{
  "n_layer": 16,
  "d_model": 256,
  "n_head": 2,
  "n_kv_head": 2,
  "head_dim": 128,
  "d_mlp": 1024,
  "vocab_size": 8192,
  "activation": "tanh_gelu",
  "norm": "layernorm",
  "norm_place": "pre",
  "norm_eps": 1e-05,
  "positions": "learned",
  "qk_norm": false,
  "attn_scale": 0.0884,
  "bias": "none",
  "tie_embeddings": false,
  "parallel_block": false,
  "init": "normal",
  "init_std_qkv": 0.0533,
  "init_std_o": 0.00943,
  "init_std_up": 0.0533,
  "init_std_down": 0.00471,
  "optimizer": "muon_variant",
  "lr": 0.00255,
  "lr_mult_down": 2.0,
  "beta1": 0.93,
  "lr_head": 0.00696,
  "grad_clip": 0.5,
  "warmup_steps": 200,
  "schedule": "wsd",
  "decay_fraction": 0.933,
  "decay_shape": "linear",
  "final_lr_fraction": 0.0,
  "batch_tokens": 65536,
  "seq_len": 1024,
  "doc_mask": false,
  "train_tokens": 479000000,
  "steps": 7309,
  "dataset": "wikipedia_en"
}
Each number is 50 + 12 x the weight over its row's rms, rounded and kept within 0 to 99. Layers, rows and columns count from 0. The size before them is the row's rms in percent of the matrix's.

# down: layer 3 MLP down (transposed), 1024x256, rms 0.211, rows 275-301, columns 0-127
# up: layer 3 MLP up, 1024x256, rms 0.121, rows 276-302, columns 0-127
down275 093:46 51 55 51 45 48 53 45 70 44 44 63 20 36 58 43 56 47 47 59 42 58 44 58 51 28 67 42 47 54 50 29 44 31 29 55 40 54 62 57 45 60 78 46 56 55 53 62 63 33 72 53 47 49 38 35 68 49 66 56 39 47 60 34 47 54 61 48 51 48 54 45 43 67 56 47 62 30 28 43 46 56 53 33 30 42 39 77 55 55 56 43 44 34 49 33 59 41 26 53 48 50 58 62 35 76 48 53 45 44 61 35 40 58 61 42 45 64 62 42 65 40 24 52 41 27 53 51
up276 099:53 38 48 57 41 45 74 49 29 72 58 34 60 45 56 43 38 62 54 40 74 52 49 55 24 53 51 69 50 48 43 43 54 53 39 51 63 49 45 46 32 22 47 67 51 49 57 55 54 34 62 44 52 57 47 48 43 30 47 36 35 84 76 75 56 75 54 49 41 62 49 74 74 51 40 57 57 41 43 74 35 49 50 65 54 28 42 39 59 64 62 56 40 50 54 54 58 35 64 48 55 32 76 26 60 53 55 46 62 48 82 55 42 60 51 64 30 39 43 48 36 65 45 51 50 25 59 49
down276 092:36 43 59 39 52 58 32 46 49 45 39 52 56 38 45 55 63 49 58 61 44 62 60 89 77 45 77 71 57 52 36 46 56 39 55 47 44 43 58 52 53 57 48 39 61 43 55 38 62 51 27 76 62 49 41 66 51 35 31 50 62 46 39 61 70 77 49 61 60 40 45 57 43 40 36 51 50 37 51 60 53 57 64 44 43 46 62 77 56 58 47 39 64 45 55 51 36 47 52 45 58 61 49 36 38 66 55 49 58 60 40 27 49 37 29 34 67 40 51 24 67 45 42 53 64 50 53 42
up277 094:50 53 37 75 30 51 51 48 36 56 53 36 64 39 51 60 37 57 35 58 58 47 52 41 42 46 58 44 47 58 41 27 62 57 56 64 50 73 44 57 39 60 73 47 34 39 60 40 64 41 49 49 47 35 37 34 70 60 50 53 50 60 59 30 56 52 66 42 48 47 69 79 38 43 51 70 46 43 23 61 66 48 40 54 46 38 34 55 50 55 57 60 23 48 54 40 68 67 53 52 55 36 33 31 57 70 73 35 61 46 21 46 41 50 47 55 46 58 50 40 35 65 53 64 43 50 59 48
down277 086:56 58 52 41 31 62 50 59 39 44 42 46 50 51 50 59 59 39 44 61 49 51 39 53 62 57 48 53 45 37 33 71 34 67 45 64 65 70 45 48 52 48 47 35 52 59 34 71 58 39 44 55 43 25 56 49 55 55 74 37 54 31 43 56 62 57 43 50 40 46 50 51 50 39 47 42 49 65 55 71 40 26 57 55 86 39 58 61 55 44 47 27 29 59 60 51 48 46 55 53 24 61 22 47 42 37 30 55 39 36 60 58 43 46 51 46 56 45 65 47 55 50 27 49 57 46 69 44
up278 095:34 46 39 57 37 48 42 38 34 59 54 41 52 54 58 58 31 40 84 22 42 49 46 48 42 27 26 47 29 47 47 48 72 43 48 46 39 55 45 76 39 36 55 65 43 45 57 35 66 37 65 53 56 54 51 43 54 64 61 55 55 44 48 20 42 57 33 73 60 37 52 57 44 58 41 63 49 44 53 43 24 62 49 47 38 51 73 50 55 42 58 47 40 29 43 56 50 47 43 66 49 16 45 53 55 51 76 52 40 42 73 54 49 44 40 52 32 42 52 70 66 54 56 51 55 47 69 68
down278 097:45 54 58 44 33 34 53 55 44 47 56 66 55 50 46 63 74 30 45 31 50 51 37 53 41 62 46 48 61 39 54 46 63 42 69 31 44 27 50 62 31 53 55 60 60 40 43 42 51 40 58 63 37 72 43 47 51 60 28 49 58 36 54 30 79 64 44 58 57 51 61 65 39 52 60 57 56 26 52 43 19 55 60 46 21 48 37 63 71 31 32 54 40 38 76 28 48 76 42 70 41 53 60 42 53 36 46 38 48 64 67 53 36 61 48 33 51 24 51 39 52 69 54 42 60 57 69 33
up279 106:49 47 54 61 54 52 54 33 18 44 74 59 49 44 35 48 34 58 62 64 40 29 50 27 72 54 36 36 43 76 51 22 34 50 71 32 51 59 51 47 57 48 54 39 29 62 67 49 62 46 63 63 58 39 49 33 55 41 58 46 50 57 61 73 50 15 69 45 46 54 43 50 27 69 48 57 60 54 56 48 38 44 45 57 60 39 53 63 49 61 54 47 46 15 44 40 66 73 45 52 63 46 32 54 19 53 45 57 42 34 52 41 82 57 50 37 51 38 53 39 45 39 44 61 55 47 58 47
down279 104:52 49 74 44 66 72 63 47 34 30 46 46 74 54 60 25 53 73 56 57 28 43 55 49 48 48 64 48 45 60 47 38 50 36 35 61 31 46 33 44 31 55 41 49 38 43 45 43 75 44 64 39 43 50 40 33 46 34 32 41 52 56 56 49 60 50 30 60 53 65 55 48 54 48 40 44 52 56 43 38 40 78 41 52 32 53 49 60 52 43 44 35 43 61 77 45 59 68 61 49 47 40 38 52 41 61 65 44 57 53 39 15 57 45 40 49 57 53 59 47 41 33 64 61 62 62 42 62
up280 094:56 38 44 72 73 52 57 49 63 37 67 49 48 38 55 32 35 41 37 59 60 68 51 68 57 34 78 42 49 41 41 54 55 69 24 62 59 43 49 59 46 51 41 44 51 54 27 58 52 47 56 57 40 18 54 41 41 67 55 75 52 23 37 53 46 53 56 51 50 58 23 49 52 36 56 51 70 61 34 51 56 37 51 35 52 45 51 48 36 67 36 51 18 48 35 47 26 62 61 40 52 52 43 53 58 51 41 33 52 55 49 67 66 45 50 36 60 49 50 53 44 55 81 58 86 52 69 66
down280 097:55 60 47 42 49 58 32 62 45 51 38 48 48 43 35 74 47 40 54 49 49 36 52 66 50 43 45 55 35 52 65 40 42 25 51 45 45 22 55 66 54 54 65 45 52 66 58 50 29 52 38 52 59 81 48 66 60 55 68 39 38 41 56 44 53 53 62 52 30 39 53 54 53 51 24 54 51 48 64 29 43 56 54 49 56 66 66 28 45 44 47 44 56 60 58 64 57 53 38 62 67 51 74 61 45 31 30 63 44 56 59 50 69 51 33 42 61 35 78 56 69 44 52 58 65 44 62 45
up281 097:37 48 40 56 46 74 74 48 28 36 41 21 73 61 73 82 34 38 40 13 48 37 32 54 53 52 41 57 61 52 50 46 72 46 69 46 55 45 69 55 33 44 50 50 65 26 52 33 67 49 33 41 48 65 65 60 51 56 57 52 44 47 49 36 45 37 62 37 42 47 51 75 69 39 51 57 39 52 23 62 49 59 63 61 44 42 38 50 39 55 66 55 41 44 44 78 53 39 40 51 44 41 55 25 39 33 40 56 35 32 73 36 58 47 50 41 44 56 43 51 50 48 46 32 53 60 59 56
down281 092:52 41 61 62 31 30 50 63 67 71 46 43 38 51 51 18 51 53 66 61 60 60 63 68 45 47 42 49 62 65 57 30 27 61 41 34 39 62 49 60 51 50 60 50 48 79 61 60 49 56 69 68 54 18 47 48 73 42 71 31 43 42 48 69 53 51 38 40 34 60 37 43 16 62 30 36 52 55 48 45 57 58 34 43 45 59 37 55 48 65 42 53 56 51 60 37 62 43 55 47 50 62 49 39 64 34 48 48 69 73 44 50 53 47 38 70 45 41 48 55 50 58 60 58 53 67 50 56
up282 112:30 51 56 63 39 61 68 44 36 50 39 31 59 61 39 52 42 42 59 48 51 57 37 15 77 31 37 61 22 59 57 57 51 50 64 48 48 71 59 61 45 36 43 56 42 91 60 62 35 43 62 34 53 61 35 39 48 38 51 41 64 57 61 48 22 51 55 41 52 41 57 46 53 44 28 34 47 47 62 42 48 47 41 60 38 43 64 58 44 50 60 55 56 41 56 61 42 58 84 39 64 43 63 63 51 66 29 63 57 64 35 48 70 54 30 48 48 47 46 61 33 62 47 65 58 43 62 56
down282 111:40 44 37 68 51 43 61 58 30 43 47 45 65 61 57 60 37 55 42 50 44 50 47 36 65 54 35 50 45 73 57 46 50 56 57 39 45 77 61 66 29 51 38 64 69 46 48 52 63 50 75 40 61 46 30 55 55 64 44 49 54 73 53 55 35 38 55 52 42 29 45 58 47 39 36 73 47 58 49 35 74 53 40 62 44 47 75 58 49 52 58 40 49 68 63 42 50 57 56 59 31 41 53 61 37 44 42 59 46 72 49 35 55 60 40 36 53 55 62 40 43 47 49 62 61 69 68 61
up283 104:41 18 45 60 63 51 54 44 55 48 61 53 53 54 56 46 55 51 63 51 30 34 38 54 47 57 59 51 36 55 51 49 58 43 58 42 63 53 39 48 39 47 26 30 66 40 41 61 60 26 56 48 31 39 51 39 77 48 42 38 20 44 40 29 46 73 59 54 46 63 41 55 53 67 42 49 49 45 57 67 50 31 36 64 28 56 49 50 21 58 65 52 65 33 39 39 57 47 59 45 37 42 56 44 54 60 36 45 49 55 63 57 69 56 54 33 52 50 52 42 35 50 54 59 51 34 26 54
down283 103:60 48 40 32 24 50 52 49 31 28 50 52 52 47 42 37 48 32 59 61 54 43 46 55 31 77 35 40 53 41 30 40 47 62 53 67 23 54 59 56 59 29 69 82 56 45 42 54 63 78 49 63 44 62 17 73 61 36 49 36 60 60 49 42 53 64 60 55 53 47 60 73 30 65 63 68 29 44 27 56 47 60 55 48 61 49 52 27 43 65 31 39 48 39 54 53 43 39 49 59 49 51 68 57 43 28 35 63 58 58 50 64 71 60 44 37 46 45 40 54 53 61 30 37 47 36 36 36
up284 106:15 61 39 65 63 45 45 42 43 56 51 36 30 52 47 49 75 37 46 32 29 55 59 60 50 49 42 47 38 27 63 41 41 39 68 50 35 58 43 26 54 57 49 44 63 41 44 73 47 31 31 70 46 37 53 49 31 42 52 52 41 33 50 54 51 49 51 39 55 51 67 77 56 42 32 50 31 63 57 57 51 61 72 58 37 49 60 24 58 28 82 49 63 55 42 22 53 39 51 41 66 65 54 27 57 45 50 39 65 66 50 51 46 42 65 48 49 55 44 31 51 48 47 42 61 41 49 52
down284 110:37 46 59 55 50 58 74 49 23 47 58 55 48 32 22 49 39 41 46 73 32 54 45 61 44 72 58 49 60 72 39 33 40 43 57 61 45 55 75 58 55 56 49 76 47 70 37 37 35 30 54 70 45 45 55 48 59 55 70 31 44 61 53 53 50 33 50 63 45 55 52 60 52 45 47 46 55 45 64 67 37 53 57 60 51 49 58 51 50 31 55 53 68 48 49 54 54 44 87 71 66 52 56 64 62 71 35 50 74 55 38 48 53 44 60 46 42 49 51 48 44 49 67 31 43 38 44 36
up285 089:68 51 62 47 39 43 49 60 72 40 43 44 37 57 69 52 61 58 61 52 49 32 53 18 31 44 31 50 38 58 58 48 58 54 65 39 47 64 41 38 48 46 50 69 58 49 49 33 57 58 52 45 42 49 50 58 51 42 37 40 68 58 58 59 49 39 61 58 65 48 43 55 53 53 50 48 33 32 35 49 38 50 43 61 63 75 41 39 45 52 57 92 54 78 49 62 53 52 52 54 34 53 50 15 37 47 67 49 53 71 50 42 57 53 60 41 62 53 51 53 44 37 48 39 37 24 61 47
down285 089:56 40 54 55 41 58 33 23 27 51 33 48 82 47 70 56 36 48 56 54 67 49 41 56 68 54 67 40 56 49 49 40 40 53 68 34 57 34 45 58 37 53 54 50 43 42 59 46 47 43 46 29 62 56 58 34 45 63 55 69 48 57 48 52 59 63 64 29 50 39 57 58 65 60 44 39 61 49 69 42 62 37 56 54 50 53 60 68 56 48 49 53 53 54 38 47 55 51 49 59 70 25 34 63 61 60 41 32 53 46 60 37 41 59 50 52 46 58 40 40 50 46 54 75 45 95 60 40
up286 095:48 38 62 35 53 47 73 70 51 43 72 42 36 30 40 50 51 72 64 47 54 39 32 53 59 51 78 65 58 59 62 29 51 66 56 12 49 48 19 57 42 48 26 52 58 72 64 54 65 56 59 50 30 74 40 28 68 50 57 55 41 54 53 50 61 61 47 41 49 55 57 36 55 43 49 38 50 69 56 35 43 50 45 56 51 49 31 58 46 50 46 49 66 37 45 55 27 31 59 43 37 43 43 46 63 44 45 44 66 33 45 54 31 57 50 47 54 41 45 70 32 35 65 45 61 54 57 60
down286 102:61 52 52 32 51 72 41 28 61 59 54 48 46 46 57 65 36 49 37 43 22 37 50 56 54 55 42 52 76 34 55 41 39 25 62 40 48 57 72 68 34 48 53 68 22 48 52 49 72 52 34 42 47 40 38 51 48 72 20 51 54 37 60 62 51 54 66 49 44 53 42 51 56 38 64 40 36 62 65 49 63 57 39 60 69 54 55 35 43 42 51 61 50 76 46 20 60 50 50 45 67 46 44 58 44 56 46 34 42 71 46 59 46 44 67 67 44 43 41 48 45 80 41 60 53 59 39 59
up287 099:44 49 53 59 42 56 53 46 55 58 50 43 44 32 52 67 52 47 47 52 43 56 48 52 58 30 74 32 54 51 51 60 67 37 77 43 54 54 33 47 63 49 51 49 40 50 30 39 55 50 35 61 41 49 48 46 35 65 45 57 54 38 65 48 35 68 41 61 69 57 46 52 39 32 37 62 39 58 27 67 32 65 39 41 35 55 72 56 50 38 48 45 44 67 66 34 59 64 47 40 56 45 49 27 56 68 52 58 63 44 73 43 70 62 64 37 54 60 55 46 44 20 50 51 61 49 46 51
down287 097:57 37 52 49 59 26 57 32 53 63 36 51 48 45 43 66 60 80 41 36 35 51 58 36 42 52 65 48 52 69 62 51 53 43 69 38 46 50 52 51 43 52 61 42 41 53 50 44 53 51 39 57 29 56 49 29 54 52 30 59 53 52 32 56 73 47 42 81 47 51 54 51 50 47 63 55 37 51 43 54 23 42 56 37 80 45 61 42 34 71 57 29 40 44 41 30 42 60 69 72 38 59 75 44 60 58 50 33 53 83 50 38 28 34 59 69 43 47 51 50 32 42 67 50 47 37 45 49
up288 102:53 45 48 62 35 40 47 51 53 65 42 49 37 65 45 34 43 52 35 42 33 49 59 60 30 66 75 49 66 64 53 52 59 35 57 49 41 33 46 42 42 73 56 52 52 57 64 33 56 42 42 44 45 44 52 66 48 49 28 32 31 35 63 42 56 44 48 65 56 78 49 47 31 35 43 62 70 51 49 61 36 36 61 52 58 47 50 53 41 40 54 54 51 45 43 61 49 49 40 80 61 50 68 43 49 52 57 30 52 33 58 34 28 24 52 52 47 41 51 53 52 53 56 67 29 49 33 30
down288 097:53 37 44 62 64 54 45 30 47 41 25 25 49 45 68 52 49 43 44 44 53 67 38 27 75 52 45 51 46 41 55 63 41 56 43 55 49 52 53 61 54 63 60 54 51 58 54 59 45 52 59 40 47 54 37 48 36 71 51 55 63 55 26 72 33 38 65 47 41 62 37 64 67 60 52 52 41 46 57 73 69 74 42 67 24 43 44 26 53 48 55 43 57 56 58 50 51 58 53 38 55 85 59 64 54 74 67 44 53 52 28 48 66 42 34 40 60 54 66 45 58 66 54 61 55 54 52 71
up289 109:53 51 44 37 28 56 76 51 69 59 46 26 22 49 63 53 43 66 61 54 53 38 56 59 46 52 68 50 34 41 50 51 47 30 31 47 51 56 48 41 34 52 64 41 64 59 50 35 50 57 48 37 38 61 34 46 42 57 54 51 54 30 45 44 68 42 40 66 52 39 49 71 70 44 69 47 34 59 53 47 53 46 59 62 44 44 75 31 44 74 49 49 53 41 51 61 50 63 63 52 55 59 51 50 68 61 49 64 67 50 60 40 29 51 44 34 55 69 46 71 36 70 51 45 34 33 44 29
down289 101:42 33 49 37 55 62 46 56 27 58 47 66 36 25 37 48 57 34 56 47 36 57 53 48 57 50 50 63 59 61 42 30 54 47 74 37 38 57 51 36 60 55 61 61 51 47 32 34 53 53 44 61 54 55 49 65 61 45 63 42 54 68 49 79 50 66 59 41 22 69 46 35 53 64 34 32 47 34 37 50 41 55 43 29 62 60 62 59 33 53 52 48 52 79 70 49 56 36 59 41 47 55 35 48 57 62 52 35 55 83 38 44 52 57 39 66 43 55 69 26 58 42 55 52 40 53 46 67
up290 092:47 26 50 48 51 50 64 56 55 56 47 37 51 34 62 50 56 40 45 46 43 43 51 34 67 63 49 55 42 31 48 52 52 46 74 42 47 25 52 46 65 56 45 48 43 54 54 34 35 55 19 31 47 43 64 45 39 47 45 53 54 52 64 36 46 37 69 32 53 42 57 64 53 61 61 42 70 41 47 51 29 51 48 41 59 51 47 37 50 34 50 46 83 38 49 84 48 45 37 50 65 39 54 55 46 44 67 53 59 54 57 48 57 58 32 52 82 51 28 44 47 37 29 52 36 28 24 58
down290 090:49 61 64 38 55 50 33 50 36 55 49 21 32 45 43 37 26 41 64 52 47 59 50 58 39 33 40 26 61 60 63 42 51 39 53 65 53 72 53 46 73 42 54 47 53 73 34 55 53 42 67 82 63 49 33 66 58 51 60 46 55 51 37 60 67 57 31 44 53 56 39 57 38 51 61 56 37 61 67 39 57 42 86 54 51 52 53 73 72 58 63 66 25 52 59 61 48 62 55 42 35 56 47 62 53 48 37 38 38 33 52 43 42 28 51 61 53 36 49 38 53 46 49 52 65 49 56 43
up291 104:40 46 63 46 48 45 59 54 65 36 55 28 49 64 61 32 44 39 33 37 26 32 32 63 37 58 81 36 57 46 37 40 47 43 46 54 48 39 41 52 47 55 43 58 55 45 51 69 62 76 47 45 56 53 42 66 30 48 50 18 46 39 62 48 46 56 55 55 59 31 82 32 45 44 51 42 42 49 58 59 41 48 54 61 56 53 42 35 46 40 68 42 22 45 34 50 42 42 53 50 60 64 58 36 51 36 59 64 39 31 44 70 29 44 51 17 53 43 28 67 39 65 37 48 36 59 49 55
down291 105:43 65 33 59 52 52 53 53 34 57 58 62 40 65 43 39 49 48 71 45 60 46 37 67 47 51 50 30 71 50 60 52 57 58 32 57 39 49 48 65 56 44 47 53 43 60 66 53 50 49 45 67 36 53 77 31 44 39 40 75 56 50 49 50 75 54 42 50 55 68 31 45 51 41 42 28 32 63 40 44 70 35 64 55 52 59 62 43 56 44 25 42 57 68 41 65 52 52 48 17 63 42 66 67 42 39 52 49 69 52 47 58 47 55 50 40 49 47 68 77 56 49 71 54 47 29 69 33
up292 116:51 54 62 58 50 51 33 67 73 36 41 49 54 37 53 49 37 54 37 82 58 48 55 40 48 48 61 68 67 28 51 47 52 46 45 30 41 32 43 69 47 51 49 55 33 54 44 57 45 55 67 44 61 42 73 55 47 47 57 64 41 57 48 27 39 42 55 37 78 56 62 48 37 52 59 55 29 54 76 44 39 60 61 45 47 32 37 53 49 31 18 56 56 34 39 49 43 72 31 31 34 48 41 63 57 44 56 61 66 47 51 55 61 53 68 47 61 42 35 58 57 77 55 50 41 24 64 45
down292 117:39 52 50 58 49 53 36 49 58 61 60 55 57 57 42 42 31 58 47 62 53 48 41 42 59 53 59 54 61 47 61 43 68 58 69 43 49 53 58 55 48 56 45 46 46 73 52 46 28 52 60 59 42 36 35 51 43 54 68 62 60 55 59 31 37 49 37 50 47 47 58 35 49 36 70 44 46 31 48 54 40 46 59 31 46 50 44 56 60 37 64 50 53 56 45 63 57 30 50 59 48 58 44 52 50 38 29 26 48 45 51 63 46 31 51 39 44 25 34 59 53 55 54 27 70 40 34 65
up293 093:48 66 51 36 66 51 59 65 35 53 49 43 60 46 50 52 46 55 67 37 56 34 44 47 42 60 23 34 63 46 37 51 49 52 54 48 36 37 37 36 47 40 38 60 54 22 79 37 55 51 48 47 61 57 69 67 37 38 37 48 43 35 54 50 56 42 48 48 60 49 38 52 72 63 76 43 47 52 44 47 71 57 36 68 49 54 57 75 68 49 71 37 55 61 63 50 59 60 29 55 48 50 47 49 39 40 71 59 63 62 34 33 54 55 28 46 48 42 52 44 41 44 45 41 59 49 66 42
down293 096:67 68 46 62 27 42 45 64 40 57 60 44 52 57 49 32 39 36 38 69 72 40 38 50 46 56 60 62 42 66 40 61 44 69 50 60 44 23 49 62 50 54 48 50 42 65 69 33 56 66 26 62 46 44 29 45 47 48 59 42 34 55 68 59 67 57 55 71 27 50 34 38 45 73 47 37 31 52 43 50 36 55 60 42 47 59 49 46 46 56 48 52 56 45 54 61 58 18 57 47 58 60 54 60 33 43 65 48 55 54 52 47 55 54 54 47 17 57 64 39 42 66 62 49 53 40 64 61
up294 088:37 58 51 42 43 70 52 67 72 20 62 42 65 50 43 42 49 37 42 62 40 54 35 55 68 37 39 37 39 30 50 43 58 55 35 67 28 48 50 52 54 55 52 60 50 58 65 77 51 44 59 55 40 43 57 41 43 40 47 57 67 73 75 40 42 39 40 44 60 31 47 58 56 55 58 63 50 52 52 43 52 41 29 42 55 30 56 46 49 48 41 56 37 58 51 52 66 46 41 44 63 56 39 51 59 67 50 52 59 51 31 49 66 54 35 45 68 59 36 46 60 41 53 51 70 76 29 51
down294 090:63 37 44 47 66 44 54 53 36 47 40 36 33 52 46 47 67 56 28 69 67 49 60 70 32 35 29 63 55 48 55 54 43 46 39 54 59 55 39 66 60 58 43 40 38 42 59 22 64 50 38 31 60 55 57 44 52 26 50 59 52 43 45 39 44 41 61 57 56 50 50 43 43 47 40 48 61 54 57 63 40 63 77 50 29 49 51 51 32 52 31 27 52 25 81 48 36 51 44 49 33 50 65 65 42 50 49 43 58 41 74 54 43 22 44 60 40 58 41 48 53 78 68 45 46 43 59 60
up295 100:37 51 52 69 46 53 54 60 65 46 50 36 63 49 54 31 38 59 58 45 42 50 45 70 34 35 53 47 51 32 53 34 47 53 31 82 46 50 37 33 59 53 63 48 50 42 26 43 59 33 63 39 46 52 56 59 59 44 54 55 42 53 42 41 30 35 50 50 39 47 57 53 67 44 44 42 68 38 72 85 56 88 51 45 31 42 46 63 48 53 45 63 26 23 47 46 42 45 69 34 41 52 58 50 48 62 79 54 47 46 51 54 48 52 72 31 51 45 50 38 32 57 25 60 27 45 50 63
down295 103:46 54 56 80 39 75 70 64 46 58 47 67 32 37 42 43 63 73 51 54 49 55 38 41 54 59 57 37 37 46 41 50 49 63 33 59 48 40 53 56 46 59 58 38 41 63 34 47 57 52 76 36 49 35 56 70 45 70 70 45 75 55 67 51 52 80 57 44 36 52 40 20 44 61 75 36 66 46 50 57 57 26 35 51 74 35 58 43 66 40 40 49 28 57 53 48 43 46 56 52 50 49 42 52 39 41 60 16 60 49 36 37 46 74 34 59 63 57 64 58 17 72 43 49 47 42 52 49
up296 103:34 48 35 38 46 52 55 60 24 58 35 52 49 49 59 62 32 44 60 39 54 49 37 42 55 45 48 59 50 78 38 58 52 71 43 52 50 25 44 59 43 45 46 54 60 57 45 62 55 61 45 45 61 66 57 53 60 38 33 74 68 58 58 38 61 25 50 66 63 55 39 62 52 33 58 47 48 35 62 46 56 33 43 39 54 56 18 61 66 48 30 41 29 42 39 23 57 32 58 59 55 62 62 38 72 53 59 63 36 44 50 48 44 52 46 42 67 45 63 59 45 43 43 39 28 45 42 50
down296 105:21 35 58 71 57 54 56 45 60 33 61 55 47 55 64 56 55 41 36 55 55 56 44 22 43 36 38 59 65 43 70 43 64 44 54 31 49 27 43 49 32 69 64 32 70 56 42 35 26 70 40 55 57 60 73 38 40 67 44 37 62 38 48 52 56 52 47 45 57 69 67 38 47 38 65 49 68 82 37 52 52 41 40 51 68 65 42 33 35 70 26 48 50 47 40 71 43 63 42 46 57 60 53 27 31 57 54 66 62 49 43 69 42 33 47 35 59 74 53 37 62 53 43 24 50 43 43 51
up297 102:50 65 38 60 38 47 77 40 32 33 84 43 58 68 40 55 58 52 39 50 60 62 63 53 61 50 42 49 54 55 55 63 60 59 34 50 69 37 72 41 26 70 70 41 58 65 57 50 52 62 33 34 62 57 27 34 39 64 57 70 43 46 64 27 41 42 35 51 43 37 34 49 47 42 47 49 63 40 36 48 53 48 53 54 46 43 48 37 42 36 60 36 60 50 37 53 55 32 64 62 48 48 30 35 36 36 41 56 29 36 57 60 21 25 54 21 49 57 50 50 47 53 72 54 47 62 40 29
down297 091:39 54 31 19 30 42 40 51 53 45 42 57 29 44 50 34 52 51 49 45 59 57 46 64 68 39 40 75 78 58 68 52 51 51 34 54 45 50 47 40 54 70 57 56 54 64 49 48 51 51 72 65 36 47 59 42 54 46 44 47 61 55 25 56 43 51 64 64 53 63 40 54 30 60 42 47 61 61 61 44 42 42 47 38 33 55 62 52 68 42 51 37 60 28 41 35 54 42 48 25 46 67 66 45 43 58 64 50 63 55 39 60 36 43 51 45 29 41 43 49 32 60 49 41 70 65 51 57
up298 099:33 37 40 74 64 48 50 56 53 48 34 77 40 22 17 60 34 45 59 50 53 65 45 21 48 45 60 26 54 51 53 50 46 48 67 66 46 65 49 58 74 62 55 54 45 49 37 34 64 39 42 42 49 53 38 44 54 50 61 45 38 44 74 45 44 46 37 53 68 39 38 40 55 46 66 53 50 33 43 44 60 26 41 33 49 52 50 43 33 53 58 52 49 24 40 77 36 78 39 43 55 42 59 52 65 55 53 47 62 33 38 42 73 53 34 39 48 58 58 43 34 70 71 54 44 31 52 79
down298 101:50 44 52 63 39 69 51 52 59 41 38 42 44 77 52 50 44 64 69 34 72 70 36 40 76 50 59 61 38 44 69 72 72 59 69 48 39 61 42 56 69 49 48 51 30 48 63 53 41 36 37 40 45 45 58 29 82 40 33 42 69 49 47 48 47 59 79 44 40 30 46 46 43 56 50 51 24 43 45 41 35 45 27 43 53 58 61 45 55 47 44 51 50 53 44 61 58 66 69 45 51 37 29 40 54 42 31 53 72 42 34 57 59 56 74 44 52 63 65 44 36 53 76 53 46 56 70 57
up299 092:36 55 57 72 53 47 57 44 48 76 58 55 62 55 56 57 23 59 46 29 69 42 44 43 49 52 55 56 52 61 46 56 34 56 42 53 56 48 45 48 30 47 73 41 62 57 57 24 51 51 36 59 64 64 42 58 39 47 57 53 38 59 40 51 34 52 58 60 59 63 52 83 52 42 56 28 40 60 77 44 38 55 45 55 52 39 46 66 32 41 64 30 62 50 71 76 50 33 32 54 34 55 65 83 37 57 54 51 70 49 55 40 52 38 51 47 45 41 32 44 38 54 61 47 55 37 36 65
down299 092:46 19 37 61 53 39 63 29 52 44 35 40 42 31 51 41 51 56 34 63 43 66 61 73 51 50 61 64 42 37 46 35 44 38 66 44 52 38 47 51 62 54 50 45 29 34 33 55 49 58 42 26 59 24 57 63 43 75 60 43 61 43 63 58 47 57 54 62 33 70 53 49 44 44 35 53 54 42 61 33 44 70 43 62 51 55 37 52 41 56 54 64 46 49 58 51 50 46 47 63 54 40 59 35 65 50 40 29 54 57 50 62 59 42 39 61 62 61 58 53 37 46 62 55 59 42 50 44
up300 113:33 43 53 77 53 63 50 31 53 53 69 52 18 37 40 60 46 43 62 37 58 47 54 41 48 74 43 35 81 34 60 50 47 71 36 42 50 46 53 61 50 47 45 22 48 44 53 53 82 44 55 54 37 43 50 35 59 38 48 68 57 45 43 57 36 66 37 48 53 54 64 53 53 52 75 57 63 50 47 55 47 72 52 63 59 20 52 37 53 45 32 52 47 67 57 51 49 80 71 43 49 40 53 42 43 56 43 54 65 60 35 38 40 44 71 61 42 56 42 50 22 64 41 60 45 60 45 55
down300 110:61 51 49 60 45 58 58 56 52 51 59 52 66 55 55 41 50 34 38 63 47 60 37 47 29 36 69 27 23 51 56 67 24 51 67 42 36 59 50 38 46 56 47 63 55 61 26 46 60 53 52 41 61 54 51 48 54 46 58 47 65 47 51 51 51 54 54 52 43 61 43 38 41 45 52 54 47 80 63 50 38 53 57 52 43 59 50 43 48 27 57 47 38 46 44 57 40 38 42 48 62 69 51 50 57 52 24 36 53 24 50 45 65 36 65 41 50 41 35 50 38 38 50 29 30 53 53 67
up301 101:29 44 24 47 51 70 65 47 56 62 33 57 41 42 51 59 59 50 48 51 56 49 42 59 62 35 38 62 47 50 55 46 59 42 47 34 63 35 26 26 48 53 38 54 53 41 30 71 63 70 35 40 51 29 37 60 44 79 66 55 26 22 69 46 41 56 66 21 52 62 26 40 76 62 54 59 58 59 61 36 62 37 63 51 49 50 47 42 51 55 51 69 69 33 60 23 37 45 52 54 62 55 48 30 49 42 36 44 57 39 64 50 58 82 45 70 53 54 60 55 47 53 47 26 63 53 32 35
down301 094:30 64 70 46 45 52 73 65 34 65 40 39 37 54 34 45 38 44 61 58 60 56 53 33 66 57 56 59 50 30 24 53 33 50 43 47 41 48 41 73 46 43 44 44 69 52 48 40 38 45 66 58 46 37 74 51 40 65 53 58 53 66 51 53 61 88 57 63 63 56 54 45 44 47 37 60 57 40 58 49 48 38 65 50 27 60 53 46 50 50 71 53 65 35 50 53 25 47 53 42 47 56 50 38 52 45 43 33 47 66 38 23 57 68 63 45 47 60 52 68 67 30 44 59 63 38 33 56
up302 091:51 63 49 48 33 53 52 51 48 34 71 34 45 43 55 45 47 55 69 51 74 21 54 54 62 52 58 46 49 56 74 48 57 47 60 52 45 40 48 68 59 52 39 56 67 52 62 53 64 45 60 70 22 60 48 64 69 42 29 75 41 73 50 49 44 30 38 62 50 68 38 46 60 39 59 53 57 37 28 52 40 60 55 60 56 40 62 47 46 47 56 71 71 39 23 59 52 66 51 51 36 40 43 52 41 49 79 26 58 56 45 51 36 69 52 49 51 60 37 62 40 51 49 60 61 47 36 36